Part of a small language model's weights: 5.64M parameters, learned positions.
Each number is 50 + 10 x the weight over its row's rms, rounded and kept within 0 to 99. Layers, rows and columns count from 0. The size before them is the row's rms in percent of the matrix's.

# down: layer 2 MLP down (transposed), 768x192, rms 0.0561, rows 459-494, columns 0-95
# up: layer 2 MLP up, 768x192, rms 0.117, rows 460-495, columns 0-95
down459 100:54 49 46 34 40 71 45 58 34 60 44 59 35 50 40 66 45 43 49 57 26 74 57 59 53 63 55 54 36 36 57 59 59 57 71 62 75 54 48 59 39 51 35 60 47 60 61 43 43 45 61 54 62 38 32 54 49 33 49 47 45 33 47 55 41 39 38 69 47 56 61 46 56 44 44 63 41 48 50 52 45 57 52 35 42 46 30 62 59 37 56 63 45 53 40 58
up460 104:48 48 17 49 43 50 38 61 38 47 48 62 41 40 50 51 53 56 47 48 61 52 48 53 59 44 66 75 57 48 43 42 42 35 76 59 49 47 40 50 52 60 28 64 56 58 83 43 45 48 55 57 45 44 65 56 48 58 55 68 34 25 35 61 49 64 33 56 53 38 30 44 49 33 48 37 47 62 64 49 45 37 47 68 50 60 47 39 38 50 53 47 45 39 46 56
down460 102:57 35 41 58 32 46 63 45 57 55 49 63 42 49 52 52 43 54 52 58 45 64 44 51 34 60 51 49 46 37 66 40 52 35 35 50 64 45 44 40 35 57 47 48 68 59 52 43 48 58 52 52 55 54 51 47 77 39 57 51 60 41 56 65 36 46 69 51 32 47 52 47 57 39 65 46 60 52 51 56 45 49 46 44 53 40 33 31 54 37 62 39 54 46 44 41
up461 111:46 44 46 48 36 39 55 67 57 44 66 49 46 77 53 48 53 47 62 54 42 46 51 24 53 65 40 50 38 30 36 51 67 57 43 62 57 52 61 57 48 58 43 49 54 50 48 44 31 65 54 49 57 17 22 41 51 38 63 28 66 45 20 52 68 52 54 53 54 57 49 55 63 74 49 48 60 53 53 42 53 49 36 54 47 58 40 51 37 50 46 48 48 62 60 44
down461 106:50 33 51 54 45 41 39 52 47 38 59 49 39 69 46 50 66 45 56 49 40 64 38 51 42 50 57 49 48 46 47 56 37 59 62 64 42 45 40 42 61 49 43 49 48 54 59 56 52 46 28 62 41 72 35 48 51 45 40 55 51 57 66 59 58 38 41 45 50 29 53 61 61 33 49 30 44 66 52 62 46 41 49 63 47 55 50 30 38 41 67 60 11 58 44 63
up462 099:49 44 60 38 53 39 43 57 55 54 42 52 50 34 37 49 44 56 64 46 51 59 45 53 48 53 49 41 56 45 55 42 56 60 53 44 50 26 48 61 28 52 54 37 48 47 40 44 50 57 39 56 43 52 26 48 53 62 39 45 56 37 51 26 64 59 29 55 57 45 33 44 38 53 60 86 67 41 41 50 50 54 79 53 52 51 52 45 41 38 50 51 57 52 47 42
down462 116:47 45 54 37 51 53 56 43 58 44 54 63 43 52 50 51 49 62 41 66 49 47 53 44 37 49 38 51 54 44 47 47 41 49 47 36 53 30 42 68 44 43 55 39 50 56 46 40 65 59 50 56 49 51 41 46 51 48 60 62 60 50 35 40 56 49 56 59 54 32 58 51 45 55 53 79 53 54 57 42 60 39 73 60 46 52 43 61 33 35 48 47 44 56 50 46
up463 095:50 59 46 69 36 52 43 57 60 46 58 33 44 67 39 36 37 39 63 51 49 55 51 58 49 57 62 48 48 41 35 37 39 55 55 50 49 50 45 53 49 55 73 57 58 41 38 51 58 53 53 61 50 25 60 44 45 38 55 54 52 50 49 59 47 73 62 39 61 30 47 40 55 41 51 36 41 35 33 40 47 64 56 66 30 42 58 52 52 46 45 49 58 66 43 35
down463 091:63 54 50 74 41 63 63 31 47 49 54 48 55 43 60 59 45 52 49 60 46 53 72 41 47 37 49 53 39 54 44 40 43 61 71 41 51 64 60 51 43 36 40 32 50 69 52 58 52 81 51 42 50 51 40 40 44 64 45 40 45 42 59 42 64 46 39 43 48 40 62 38 60 40 46 37 55 52 41 54 61 39 44 62 58 65 29 46 54 51 35 57 51 51 57 62
up464 103:70 48 55 46 41 62 58 54 46 41 47 48 57 45 42 45 55 43 53 56 42 51 65 49 50 50 59 70 48 50 39 72 61 44 61 40 40 42 44 40 50 57 45 60 48 50 58 51 50 51 48 49 58 44 51 42 62 47 59 53 33 33 48 56 48 51 36 40 50 44 66 29 51 60 39 53 49 41 71 49 48 39 41 54 52 35 52 35 46 59 49 39 37 35 53 58
down464 110:57 46 61 64 47 48 51 43 48 59 60 33 51 55 42 63 54 62 55 56 59 53 50 46 57 48 33 46 47 44 30 32 50 68 48 49 63 56 62 45 51 56 41 34 50 61 47 37 44 37 40 40 41 37 58 69 72 60 44 45 57 41 57 43 40 58 49 53 55 29 56 45 49 52 60 57 56 61 49 48 33 62 57 63 48 45 54 49 53 43 53 62 22 50 61 53
up465 095:31 53 62 69 49 47 38 55 39 63 53 51 41 49 52 45 50 34 58 38 51 37 50 46 52 69 47 41 40 55 44 45 60 41 28 44 44 57 54 59 44 60 43 57 51 33 57 53 49 44 62 46 44 38 43 41 54 47 43 53 65 33 70 59 42 66 49 66 60 59 56 56 61 56 59 41 49 52 53 52 42 55 34 43 66 46 54 59 44 52 49 38 53 57 67 67
down465 096:65 53 65 72 64 57 30 55 52 63 86 48 58 38 53 52 38 45 31 57 63 53 57 50 39 48 43 54 39 69 39 52 60 37 34 54 43 34 58 39 38 44 45 41 54 49 47 61 65 57 37 59 53 60 44 41 68 53 50 45 45 49 54 54 49 60 59 25 54 38 67 44 43 37 54 39 60 40 63 45 48 26 41 49 39 48 40 50 48 40 67 39 34 47 47 60
up466 105:58 67 38 73 64 34 58 57 58 36 66 55 54 63 40 49 54 28 47 59 49 47 44 69 47 61 49 36 63 53 52 74 46 49 58 59 50 56 61 54 48 42 56 53 52 53 50 58 64 20 47 73 42 54 62 40 42 57 38 39 72 48 56 58 55 60 57 43 50 49 48 37 40 72 55 45 65 53 53 55 50 33 46 46 29 52 45 67 33 39 51 35 58 60 64 48
down466 101:45 40 48 64 58 50 57 46 29 42 50 40 43 53 46 64 47 49 55 34 37 54 53 53 62 70 50 51 54 54 48 50 47 47 43 51 40 45 57 45 48 40 50 47 52 65 47 59 47 37 40 56 56 53 50 69 57 45 69 44 50 60 47 40 55 39 35 44 57 53 58 35 39 44 63 54 61 63 56 58 68 70 36 39 33 42 41 39 53 46 50 57 44 42 41 47
up467 094:45 67 47 61 53 63 44 67 69 47 56 33 30 56 47 73 55 43 52 42 56 38 62 50 47 66 68 58 46 67 39 56 62 36 58 41 58 48 62 54 43 36 48 57 43 35 69 60 40 50 54 39 62 40 54 60 52 41 46 22 59 43 36 50 55 38 44 38 29 45 52 27 50 59 50 59 43 36 54 70 40 54 66 59 49 54 41 44 62 44 58 65 64 44 60 69
down467 091:50 48 33 65 39 48 40 41 34 36 41 39 71 47 56 46 44 37 58 45 49 40 41 30 44 41 33 50 55 41 53 26 50 42 47 32 57 53 53 37 48 56 43 50 38 47 44 52 30 43 57 57 66 54 41 50 52 71 55 51 50 48 47 44 48 59 58 49 45 43 53 61 60 37 49 58 45 55 44 38 56 59 57 37 39 49 63 56 51 47 37 36 70 48 51 38
up468 098:53 50 65 57 48 44 50 47 62 45 47 44 51 45 48 52 61 45 49 53 56 31 56 62 51 60 49 62 61 31 50 63 39 38 55 55 49 52 46 55 53 35 44 52 55 61 51 47 51 52 58 56 59 44 44 56 54 63 49 56 48 56 57 36 64 54 66 50 35 59 36 42 59 53 34 52 63 25 64 58 38 65 67 51 34 66 39 50 42 58 57 54 54 71 42 42
down468 095:37 65 31 54 57 56 44 50 53 41 41 67 74 33 43 68 33 50 47 45 54 57 48 40 65 48 44 54 45 47 50 46 52 46 58 57 47 60 49 41 61 63 53 62 42 47 44 53 32 38 48 45 43 65 47 56 39 42 41 47 60 55 46 54 43 49 41 63 60 60 58 65 49 36 62 56 36 72 44 59 43 44 45 54 42 51 50 51 56 30 39 53 44 59 57 71
up469 101:47 44 45 46 46 55 54 44 57 31 56 62 38 44 47 62 64 48 52 49 52 47 23 48 60 50 59 45 69 41 48 37 46 59 47 41 67 46 63 38 55 52 48 68 59 69 43 61 44 68 46 51 50 76 54 57 44 63 47 49 56 56 55 53 54 57 66 55 68 43 53 57 47 37 40 42 56 55 48 64 46 41 64 50 44 58 40 45 44 43 53 39 40 71 42 65
down469 106:30 40 50 56 48 56 45 54 37 54 54 38 63 46 56 56 37 36 59 46 62 63 73 53 49 43 51 51 35 63 70 39 48 47 40 58 47 71 43 50 53 42 35 48 32 34 48 31 66 42 61 45 67 43 35 65 57 41 41 58 41 54 39 68 50 42 44 53 46 60 43 53 64 46 54 47 59 33 47 61 60 57 29 45 45 58 60 40 53 36 58 59 48 35 48 25
up470 111:25 59 52 52 44 56 60 49 52 46 47 49 55 41 54 50 55 44 65 42 30 39 49 43 77 72 62 44 52 51 64 44 44 44 45 58 62 56 48 40 61 47 37 28 45 51 40 38 36 53 30 37 48 37 62 48 51 38 54 50 59 57 54 44 27 50 52 54 52 55 53 43 62 58 40 57 59 49 61 55 35 39 63 45 45 36 27 51 64 64 58 42 45 34 50 50
down470 114:46 69 66 55 42 67 55 42 64 57 48 55 65 68 51 42 62 40 52 35 33 35 60 59 39 67 37 48 52 61 47 50 38 43 49 65 61 59 31 51 69 46 62 52 43 53 54 56 54 46 64 41 36 37 55 49 72 52 51 49 35 31 58 47 38 40 53 33 47 39 52 53 51 54 58 67 49 52 41 68 41 63 38 41 48 50 62 54 47 49 45 56 62 60 38 57
up471 103:50 57 41 51 47 48 65 43 54 58 41 46 53 52 45 33 28 41 51 41 50 43 43 52 30 60 52 42 61 55 70 69 67 54 49 49 55 42 50 53 75 52 50 37 47 48 37 70 43 37 50 51 51 48 46 44 32 64 41 58 59 42 53 48 47 54 39 45 50 48 60 43 47 55 51 61 61 55 50 34 48 45 45 54 62 76 54 68 52 60 55 49 66 71 56 31
down471 109:41 52 44 55 47 49 56 56 58 54 34 55 62 33 59 48 37 39 50 37 49 59 60 65 48 54 47 46 62 60 47 55 58 55 35 72 37 54 49 42 70 41 62 59 68 48 66 49 31 38 49 55 60 52 26 35 39 55 59 70 46 52 43 44 60 47 53 38 44 37 52 61 38 51 47 44 43 59 43 56 52 28 53 68 50 50 38 53 56 38 71 48 58 66 55 44
up472 098:44 34 66 44 33 50 49 56 42 28 44 56 41 42 42 59 66 47 51 53 44 41 47 50 67 34 52 33 54 42 55 57 62 46 51 69 61 43 58 64 53 55 54 36 66 60 60 43 39 60 52 35 42 52 41 40 44 61 55 36 51 54 60 32 42 45 46 39 64 53 64 50 46 45 62 56 43 57 38 56 62 43 64 48 46 49 53 39 50 51 45 65 52 58 48 64
down472 107:40 40 44 43 57 51 62 49 51 60 50 45 27 46 40 46 44 62 40 44 63 72 64 55 18 43 54 50 50 47 36 51 64 56 52 48 42 69 56 54 53 41 33 33 43 55 32 59 52 64 55 59 40 38 60 38 53 56 36 42 51 41 48 38 37 73 61 43 44 51 66 56 34 46 42 42 50 47 32 59 37 39 66 82 46 38 46 40 56 46 50 54 48 54 31 65
up473 111:29 53 41 41 36 44 58 63 46 39 59 35 42 58 56 44 37 45 35 31 42 39 46 40 57 42 32 43 51 54 40 51 53 61 48 52 46 56 51 63 47 44 49 59 52 53 32 53 51 52 41 66 56 64 55 53 60 51 49 21 48 42 33 45 50 52 39 57 62 57 59 37 38 61 52 63 70 65 45 52 55 36 50 38 53 32 47 41 53 62 53 31 61 69 55 52
down473 105:38 65 39 42 36 46 58 48 44 46 61 41 54 41 50 46 45 40 48 48 73 45 31 45 58 43 45 32 83 41 43 44 45 50 47 63 61 47 39 60 56 56 47 48 45 58 64 36 48 49 51 59 59 50 54 38 53 55 55 50 63 53 67 39 32 38 61 50 64 38 34 53 46 47 63 42 55 56 39 58 47 50 44 52 41 43 48 46 48 65 29 20 29 47 38 36
up474 102:48 52 42 33 26 64 56 38 43 50 48 52 41 45 43 63 60 45 52 43 25 55 60 73 51 49 45 47 47 40 51 51 66 44 63 42 56 49 42 53 47 54 37 55 52 48 58 50 41 58 56 49 46 51 54 50 36 53 30 46 38 41 55 41 49 58 31 26 67 43 51 51 46 30 56 46 40 61 52 39 53 62 48 53 34 63 52 43 38 54 49 32 28 46 67 63
down474 096:41 49 38 70 46 57 48 52 46 52 46 53 71 47 54 35 60 60 51 42 50 44 58 42 43 54 47 59 45 63 57 42 46 45 38 52 46 42 42 54 49 32 58 54 61 54 45 50 60 35 60 44 50 45 48 42 33 53 54 69 57 76 50 47 51 75 65 43 40 46 35 50 65 40 45 45 52 64 39 64 32 53 32 53 57 27 49 56 58 39 45 50 60 49 36 36
up475 100:57 45 29 53 41 44 46 67 59 36 54 43 51 56 39 51 49 39 58 53 38 53 54 45 59 30 48 66 42 45 59 37 58 51 60 50 59 40 58 52 39 65 51 49 50 36 46 68 59 45 39 59 56 57 32 52 41 54 68 45 57 49 37 74 56 48 50 39 64 49 51 45 62 63 42 62 40 53 46 32 69 39 40 51 61 39 37 41 53 36 65 68 51 48 57 51
down475 104:59 45 56 55 50 43 57 34 47 58 50 50 41 63 66 55 59 55 58 52 34 36 45 66 69 39 43 47 40 48 54 33 41 59 51 73 35 51 59 60 55 47 39 47 44 51 40 59 41 48 34 41 53 41 45 49 46 57 51 78 53 62 28 60 49 56 48 45 40 39 49 40 31 34 68 52 66 52 59 54 58 50 49 36 46 45 61 44 37 48 57 50 54 52 61 52
up476 101:55 45 38 45 28 53 56 53 54 45 39 69 39 45 47 55 54 38 48 52 44 55 43 55 67 50 59 53 56 44 45 58 51 34 55 30 59 37 43 26 64 51 56 51 25 50 51 27 49 67 62 45 31 58 49 49 55 56 50 49 51 51 60 48 58 50 31 59 53 58 54 55 48 40 42 59 46 43 52 76 56 52 62 43 49 50 36 50 70 53 44 47 63 52 51 41
down476 111:51 54 58 40 53 39 59 45 61 56 55 37 49 56 41 45 39 51 64 52 57 47 66 53 60 40 53 56 50 50 45 60 50 53 74 40 55 65 53 53 51 54 46 50 42 58 86 28 55 63 48 68 51 43 41 48 52 48 58 59 54 54 36 59 48 35 29 45 38 43 31 71 46 38 48 34 57 56 48 58 61 52 58 42 41 49 46 43 60 54 41 50 53 46 62 57
up477 100:46 53 48 47 57 37 52 38 60 69 48 37 63 46 48 58 40 37 72 48 43 49 31 55 54 48 48 29 73 55 45 41 61 50 61 65 60 49 39 64 46 33 50 47 46 44 57 58 60 52 60 44 38 66 35 38 50 60 38 52 47 59 63 30 66 57 41 34 61 69 48 44 45 57 51 51 52 62 55 57 47 53 62 46 38 51 56 60 51 33 63 63 37 45 45 24
down477 101:58 42 63 38 33 46 56 56 40 40 51 59 42 55 40 48 53 36 39 58 46 38 68 52 53 46 27 60 54 43 53 46 23 46 44 44 53 51 50 45 30 74 52 61 57 51 43 36 68 62 41 41 52 29 34 55 54 67 60 52 52 51 46 37 56 44 52 32 50 43 52 47 40 58 46 58 54 54 55 42 42 38 50 48 54 59 52 56 52 54 38 36 43 52 62 48
up478 087:51 44 52 53 53 39 46 45 17 52 50 58 40 51 49 58 46 47 54 44 56 49 50 59 47 58 39 62 22 64 49 37 31 65 54 41 38 55 44 74 54 48 60 57 52 60 52 55 59 66 55 49 59 38 50 52 53 27 47 70 53 44 52 54 50 54 43 63 77 40 43 62 44 49 41 54 29 47 48 81 53 49 68 51 53 38 52 38 55 37 50 41 43 48 55 70
down478 093:37 58 48 64 36 42 51 39 39 39 57 39 40 49 53 52 66 60 51 45 30 43 46 37 61 54 55 49 35 61 55 62 49 45 33 65 45 59 54 62 66 56 66 55 61 24 36 46 51 38 53 62 45 42 39 38 48 45 59 39 64 49 67 45 35 51 72 48 34 51 58 51 37 54 62 44 47 38 41 49 60 48 56 67 67 57 64 41 63 51 69 45 51 62 66 59
up479 107:54 38 55 47 43 58 36 49 63 75 48 44 51 39 48 42 51 40 49 37 43 47 61 28 47 53 49 39 42 55 64 66 61 58 38 58 64 46 50 54 57 56 52 53 68 49 66 57 46 45 39 57 55 47 72 49 63 48 55 49 60 28 51 55 52 35 35 59 38 38 40 60 66 48 43 64 61 53 46 59 69 48 58 45 36 47 60 49 33 48 49 52 39 44 41 62
down479 113:47 40 47 61 80 60 42 48 52 32 57 46 74 51 59 45 38 43 44 52 39 53 51 43 52 57 69 48 63 68 55 63 62 41 43 61 44 51 46 63 56 64 41 56 51 46 49 49 58 47 53 48 14 48 44 51 40 64 51 38 44 39 49 65 56 46 49 54 41 36 44 51 32 50 55 46 52 34 39 46 49 53 34 33 41 78 45 53 47 52 65 54 54 35 39 54
up480 101:53 47 51 41 61 50 60 43 62 57 59 29 52 48 53 48 48 45 53 55 55 38 37 62 58 51 57 38 45 54 44 43 51 40 48 79 46 63 52 55 54 46 48 49 67 57 51 47 45 59 51 37 44 56 78 23 45 57 60 42 50 63 47 47 62 64 38 55 45 53 43 56 63 77 62 56 50 60 37 55 47 52 53 56 66 36 51 40 39 43 31 51 39 40 50 52
down480 099:52 57 45 58 27 38 46 38 46 52 42 44 75 56 43 52 56 36 52 58 51 36 43 56 35 65 51 26 44 63 52 58 61 41 63 61 27 41 46 45 52 35 58 43 54 44 44 53 39 51 41 62 63 40 44 34 25 39 49 51 62 46 41 54 32 55 52 54 60 43 53 63 54 47 59 43 31 68 49 46 42 33 38 52 40 53 43 52 44 39 42 44 63 39 73 51
up481 101:53 49 55 36 28 58 48 54 27 39 42 56 58 40 38 47 42 60 52 40 67 48 46 50 27 46 46 59 42 46 57 48 51 58 45 47 43 34 47 51 47 40 48 49 53 51 56 57 52 36 54 47 58 48 44 24 57 39 47 46 26 41 50 37 55 46 62 50 63 70 41 49 66 52 43 59 61 29 44 53 54 36 55 31 53 43 60 35 51 43 52 45 39 65 31 48
down481 102:48 51 46 41 36 55 44 52 43 24 52 51 52 46 49 49 41 48 66 72 55 51 46 49 26 56 52 43 47 38 48 52 31 55 53 39 40 54 45 57 44 61 50 37 48 55 51 47 48 45 58 41 55 54 35 41 58 42 50 51 20 56 29 40 51 45 38 63 60 49 50 52 54 68 64 38 52 29 48 68 50 50 43 46 51 48 54 70 47 46 49 42 44 47 50 47
up482 094:43 59 46 52 35 41 60 39 45 59 57 71 51 38 48 52 62 60 43 42 77 66 45 48 61 50 55 60 54 48 26 56 57 58 39 40 51 43 41 51 51 61 48 60 61 55 70 25 67 43 74 55 46 61 36 67 62 48 48 54 38 57 53 50 64 59 50 65 47 58 59 59 47 50 45 37 41 42 51 55 45 76 53 65 48 53 51 43 25 49 62 48 55 64 52 46
down482 100:58 62 60 60 51 60 43 56 46 51 45 38 42 58 68 52 57 41 50 63 33 47 58 60 66 38 29 31 60 52 51 47 50 62 42 57 42 42 64 47 40 53 48 46 53 39 44 50 46 57 43 45 62 35 50 47 50 35 44 33 44 58 42 39 23 37 61 61 65 53 53 68 51 39 56 58 48 52 46 37 60 27 59 52 32 49 55 55 58 48 48 58 35 48 51 60
up483 099:64 48 49 39 70 37 52 46 57 56 52 68 50 36 61 49 48 74 52 44 68 43 54 76 47 52 70 58 56 54 37 50 46 42 60 45 75 64 47 63 56 61 70 71 41 45 38 65 50 58 44 47 43 60 60 51 60 46 52 68 47 51 65 39 37 36 53 38 48 50 28 56 42 52 50 37 44 64 55 68 48 36 57 52 36 50 64 49 45 80 62 53 43 54 47 55
down483 099:40 57 46 45 43 49 25 51 54 58 34 48 45 61 41 60 55 44 48 42 45 56 28 35 60 53 44 55 52 35 38 32 57 48 53 61 36 47 49 50 42 64 40 25 75 61 52 47 38 66 60 49 45 34 44 51 45 52 56 44 52 48 54 48 46 65 47 62 44 42 27 34 45 50 62 49 49 51 53 60 66 53 42 49 44 69 39 40 54 39 65 43 67 64 54 58
up484 103:43 44 53 56 51 43 36 36 52 44 58 67 53 51 51 42 70 20 55 49 49 58 60 42 53 40 42 36 54 47 33 42 61 69 29 60 39 46 61 43 46 53 59 43 66 57 42 40 63 54 63 50 60 56 65 50 49 52 63 56 53 53 46 59 40 50 54 32 48 60 47 67 53 51 38 54 54 61 65 39 59 63 59 54 46 47 58 59 43 48 70 49 68 50 41 49
down484 096:49 54 74 40 61 52 44 67 57 61 43 40 51 55 55 56 37 49 45 50 54 48 44 68 46 56 44 58 51 63 56 56 50 40 73 46 52 48 56 55 70 44 78 49 21 48 54 52 43 38 49 39 38 49 46 41 46 60 49 46 63 35 42 48 58 47 53 69 44 40 51 43 35 47 52 50 48 35 45 70 47 37 26 36 45 54 53 44 52 46 45 51 56 39 50 51
up485 101:51 55 55 50 41 45 60 59 62 57 54 40 51 53 54 40 47 57 30 40 67 37 54 33 52 58 50 49 41 39 56 31 42 43 61 56 47 43 55 47 51 59 60 51 58 47 58 46 47 37 47 60 43 56 47 49 50 27 46 37 62 47 49 45 74 56 33 47 38 54 51 37 36 68 44 65 44 39 30 62 58 63 37 55 46 39 46 45 38 61 50 58 65 59 52 69
down485 099:54 45 72 46 50 70 31 63 48 39 32 25 65 60 50 60 48 36 52 35 39 54 44 48 51 50 34 48 53 48 48 65 38 53 45 42 42 59 48 46 51 44 51 62 44 68 50 54 40 69 38 40 47 51 35 44 67 45 46 54 38 39 63 53 39 41 67 48 51 25 47 51 49 42 35 39 45 47 57 60 41 41 51 42 47 67 37 57 30 53 44 57 53 49 34 45
up486 102:50 57 50 48 47 29 55 62 45 50 51 57 50 44 33 51 40 45 51 51 47 39 60 65 29 59 61 60 58 48 56 53 63 49 54 51 47 46 43 54 54 67 49 71 36 47 62 49 64 55 68 53 31 49 35 51 52 60 51 29 36 60 49 46 40 64 53 68 55 59 37 46 60 34 56 59 63 63 53 52 52 62 42 37 37 43 45 47 33 51 54 57 63 56 47 51
down486 105:47 64 44 29 30 43 55 36 45 50 53 52 73 46 29 62 51 45 52 48 56 53 41 42 56 63 45 49 40 71 69 66 39 45 38 46 58 60 62 47 52 49 42 48 41 44 50 54 45 39 60 48 57 54 56 51 41 40 43 63 63 54 42 68 53 85 53 65 47 61 47 45 48 51 40 48 55 36 52 40 48 32 40 55 41 47 61 41 40 48 49 63 29 48 51 58
up487 101:49 55 47 56 36 48 77 47 70 51 58 47 51 57 49 46 47 61 55 53 56 53 46 54 46 51 43 63 32 45 46 47 55 52 66 51 46 41 47 44 53 67 38 61 46 62 69 61 56 45 44 43 46 33 42 44 48 48 59 41 63 53 37 56 45 30 30 60 57 50 64 53 43 53 42 27 21 49 33 59 34 50 46 53 61 39 58 26 50 60 73 51 52 35 41 76
down487 105:46 54 40 56 37 56 23 35 43 58 49 54 42 55 47 37 44 50 64 39 51 35 33 51 69 46 50 52 27 45 43 32 50 64 29 53 52 55 62 46 49 61 63 53 53 60 47 75 68 57 56 44 39 46 56 49 50 82 75 46 45 50 48 50 52 49 56 36 52 36 69 58 48 41 51 51 68 37 53 55 37 40 53 45 62 57 51 39 34 45 61 52 52 57 42 41
up488 114:61 56 58 39 35 36 77 46 59 52 37 51 51 49 54 43 52 39 68 32 44 38 39 55 51 61 50 34 73 44 48 57 62 46 61 64 54 40 56 46 52 37 51 35 51 59 71 41 59 54 58 45 52 37 43 35 40 66 49 63 47 69 62 39 54 62 49 51 40 44 42 34 55 64 38 64 52 32 45 49 39 42 46 57 49 52 52 59 51 55 69 63 65 52 57 30
down488 119:55 53 45 49 44 31 48 57 58 52 31 48 49 25 51 58 54 32 49 40 48 49 48 56 45 32 37 39 59 58 42 55 65 50 45 48 42 46 42 58 67 61 48 38 57 38 50 53 48 47 66 53 40 35 31 43 56 69 70 62 51 43 49 57 56 51 49 41 34 32 45 51 55 22 58 71 40 38 46 47 47 51 46 62 47 47 51 51 50 45 37 55 59 33 66 39
up489 106:50 39 49 56 53 47 41 63 50 72 58 43 59 51 63 52 48 52 32 58 48 45 67 54 56 46 58 57 38 58 41 36 69 51 46 44 41 50 57 62 41 50 51 63 37 55 38 53 57 50 58 55 56 39 39 56 49 52 26 59 49 39 45 39 33 49 45 38 28 31 47 48 53 47 51 64 44 41 45 68 54 28 53 48 38 43 46 58 58 67 52 24 45 38 40 54
down489 102:60 45 51 44 49 35 51 31 52 45 55 44 45 56 81 63 51 54 30 65 26 45 30 37 55 55 56 53 43 46 53 59 41 53 33 44 46 36 45 62 50 51 55 44 46 34 44 52 43 56 35 50 50 38 56 53 40 46 43 62 46 41 48 58 62 32 61 66 48 41 45 55 54 33 58 57 46 45 50 52 54 46 49 37 58 50 45 57 59 51 45 41 46 60 38 56
up490 099:48 45 46 46 67 60 49 43 46 62 58 65 30 72 43 52 60 30 51 47 51 47 55 47 62 40 55 55 51 68 67 49 57 37 57 34 54 60 57 55 53 55 42 62 74 51 57 67 38 60 66 69 49 55 50 42 30 63 61 51 30 45 40 45 63 63 54 45 49 55 54 43 44 50 37 51 46 46 54 47 43 41 44 35 51 61 58 32 51 45 43 51 34 45 39 67
down490 099:44 46 82 51 65 54 61 36 48 47 64 50 48 48 57 38 36 81 64 62 36 56 48 56 56 42 50 65 57 34 50 48 45 50 63 61 56 46 49 49 29 63 42 57 42 54 42 42 59 54 38 46 62 36 37 42 69 38 49 57 64 58 48 57 38 47 48 53 48 45 45 46 58 54 50 40 54 50 56 67 52 56 73 50 46 34 42 54 51 68 61 68 50 53 48 41
up491 110:61 37 42 58 52 52 49 53 65 48 46 57 58 53 43 51 54 42 45 42 25 47 45 49 42 45 46 43 32 52 67 63 55 56 62 58 52 42 61 51 48 54 39 62 46 49 39 55 60 66 65 48 41 61 54 61 60 45 50 59 55 56 56 44 37 66 52 33 42 70 43 54 43 60 50 53 64 52 35 53 41 45 56 59 62 45 31 45 47 50 43 40 77 47 40 46
down491 110:31 53 52 53 42 64 38 53 49 41 71 59 31 29 48 41 42 65 42 64 59 55 37 40 53 40 42 46 53 54 46 49 56 48 67 55 61 46 70 40 45 50 75 66 51 65 59 60 59 48 42 47 62 52 61 44 27 34 56 60 51 41 67 61 51 44 56 48 48 51 61 55 52 50 44 48 42 63 47 55 51 64 53 43 60 34 72 59 35 56 27 48 51 49 56 47
up492 085:36 42 60 59 50 30 50 53 55 36 53 42 46 52 36 45 49 37 51 56 58 63 61 47 43 61 51 48 57 53 52 50 45 53 46 52 37 53 68 40 26 38 43 46 35 48 51 74 47 57 65 52 56 82 47 44 50 60 56 52 58 54 59 54 52 47 50 53 51 35 25 52 64 30 42 68 38 45 49 37 37 59 57 47 51 50 47 62 47 49 36 57 61 45 49 48
down492 088:67 61 47 56 47 50 47 44 48 63 42 41 47 33 47 45 54 62 49 61 43 59 64 48 36 67 29 57 33 53 49 59 32 42 65 35 59 68 45 45 42 55 49 45 60 19 45 62 29 46 44 35 52 62 50 38 52 49 43 56 40 52 48 62 62 47 53 52 38 42 42 46 54 47 46 63 45 54 49 42 39 34 52 63 63 51 51 54 47 46 48 46 46 50 59 55
up493 100:46 56 51 60 54 46 58 43 38 50 43 51 62 56 43 50 41 46 68 49 50 44 58 50 58 39 36 42 69 56 46 62 53 43 58 39 41 54 38 54 52 37 50 59 61 62 53 47 54 50 47 51 59 57 57 51 48 43 62 59 47 44 37 49 52 44 59 67 56 54 53 45 60 74 56 57 44 76 57 49 30 42 57 51 51 38 26 78 56 49 41 35 54 46 54 64
down493 095:63 48 44 60 51 55 48 36 37 50 45 40 50 57 58 30 44 54 46 53 50 57 59 51 59 54 44 35 70 55 48 58 27 26 46 50 51 58 54 55 61 64 48 41 35 60 42 54 47 31 57 58 40 49 42 49 83 60 52 49 47 57 62 59 33 45 39 49 46 54 38 52 51 43 52 58 57 38 54 74 59 56 49 62 59 51 37 39 43 51 53 28 49 46 39 61
up494 096:63 41 55 37 46 59 43 57 69 64 33 51 50 69 57 54 52 48 47 62 50 43 47 44 45 51 57 26 35 47 44 55 49 59 49 40 49 27 54 61 46 53 57 72 43 35 56 41 51 58 53 48 61 47 33 35 47 45 74 53 48 48 49 49 54 38 52 39 50 59 50 53 53 61 53 47 47 38 49 53 37 47 47 52 53 68 60 51 72 49 40 76 68 41 52 59
down494 091:59 49 48 65 54 52 67 45 46 45 67 52 54 45 31 40 51 59 48 51 62 46 26 40 43 40 48 76 64 60 51 42 60 48 48 45 60 70 46 40 46 47 35 33 34 51 50 52 58 50 48 50 38 43 68 66 64 77 61 38 50 49 46 45 36 75 57 45 50 46 52 47 52 48 43 50 47 53 48 64 36 65 41 49 48 27 41 66 35 47 60 52 44 57 62 39
up495 101:59 59 68 57 60 40 55 44 45 51 52 44 38 52 48 56 43 61 54 36 62 52 40 45 56 50 59 49 24 49 47 59 54 33 62 73 49 65 60 46 54 43 33 29 48 53 47 26 51 27 57 48 63 34 44 45 50 33 56 59 27 37 52 75 61 50 45 55 46 46 53 65 53 58 36 55 57 54 44 44 39 41 49 50 48 45 45 52 48 57 54 57 36 53 69 54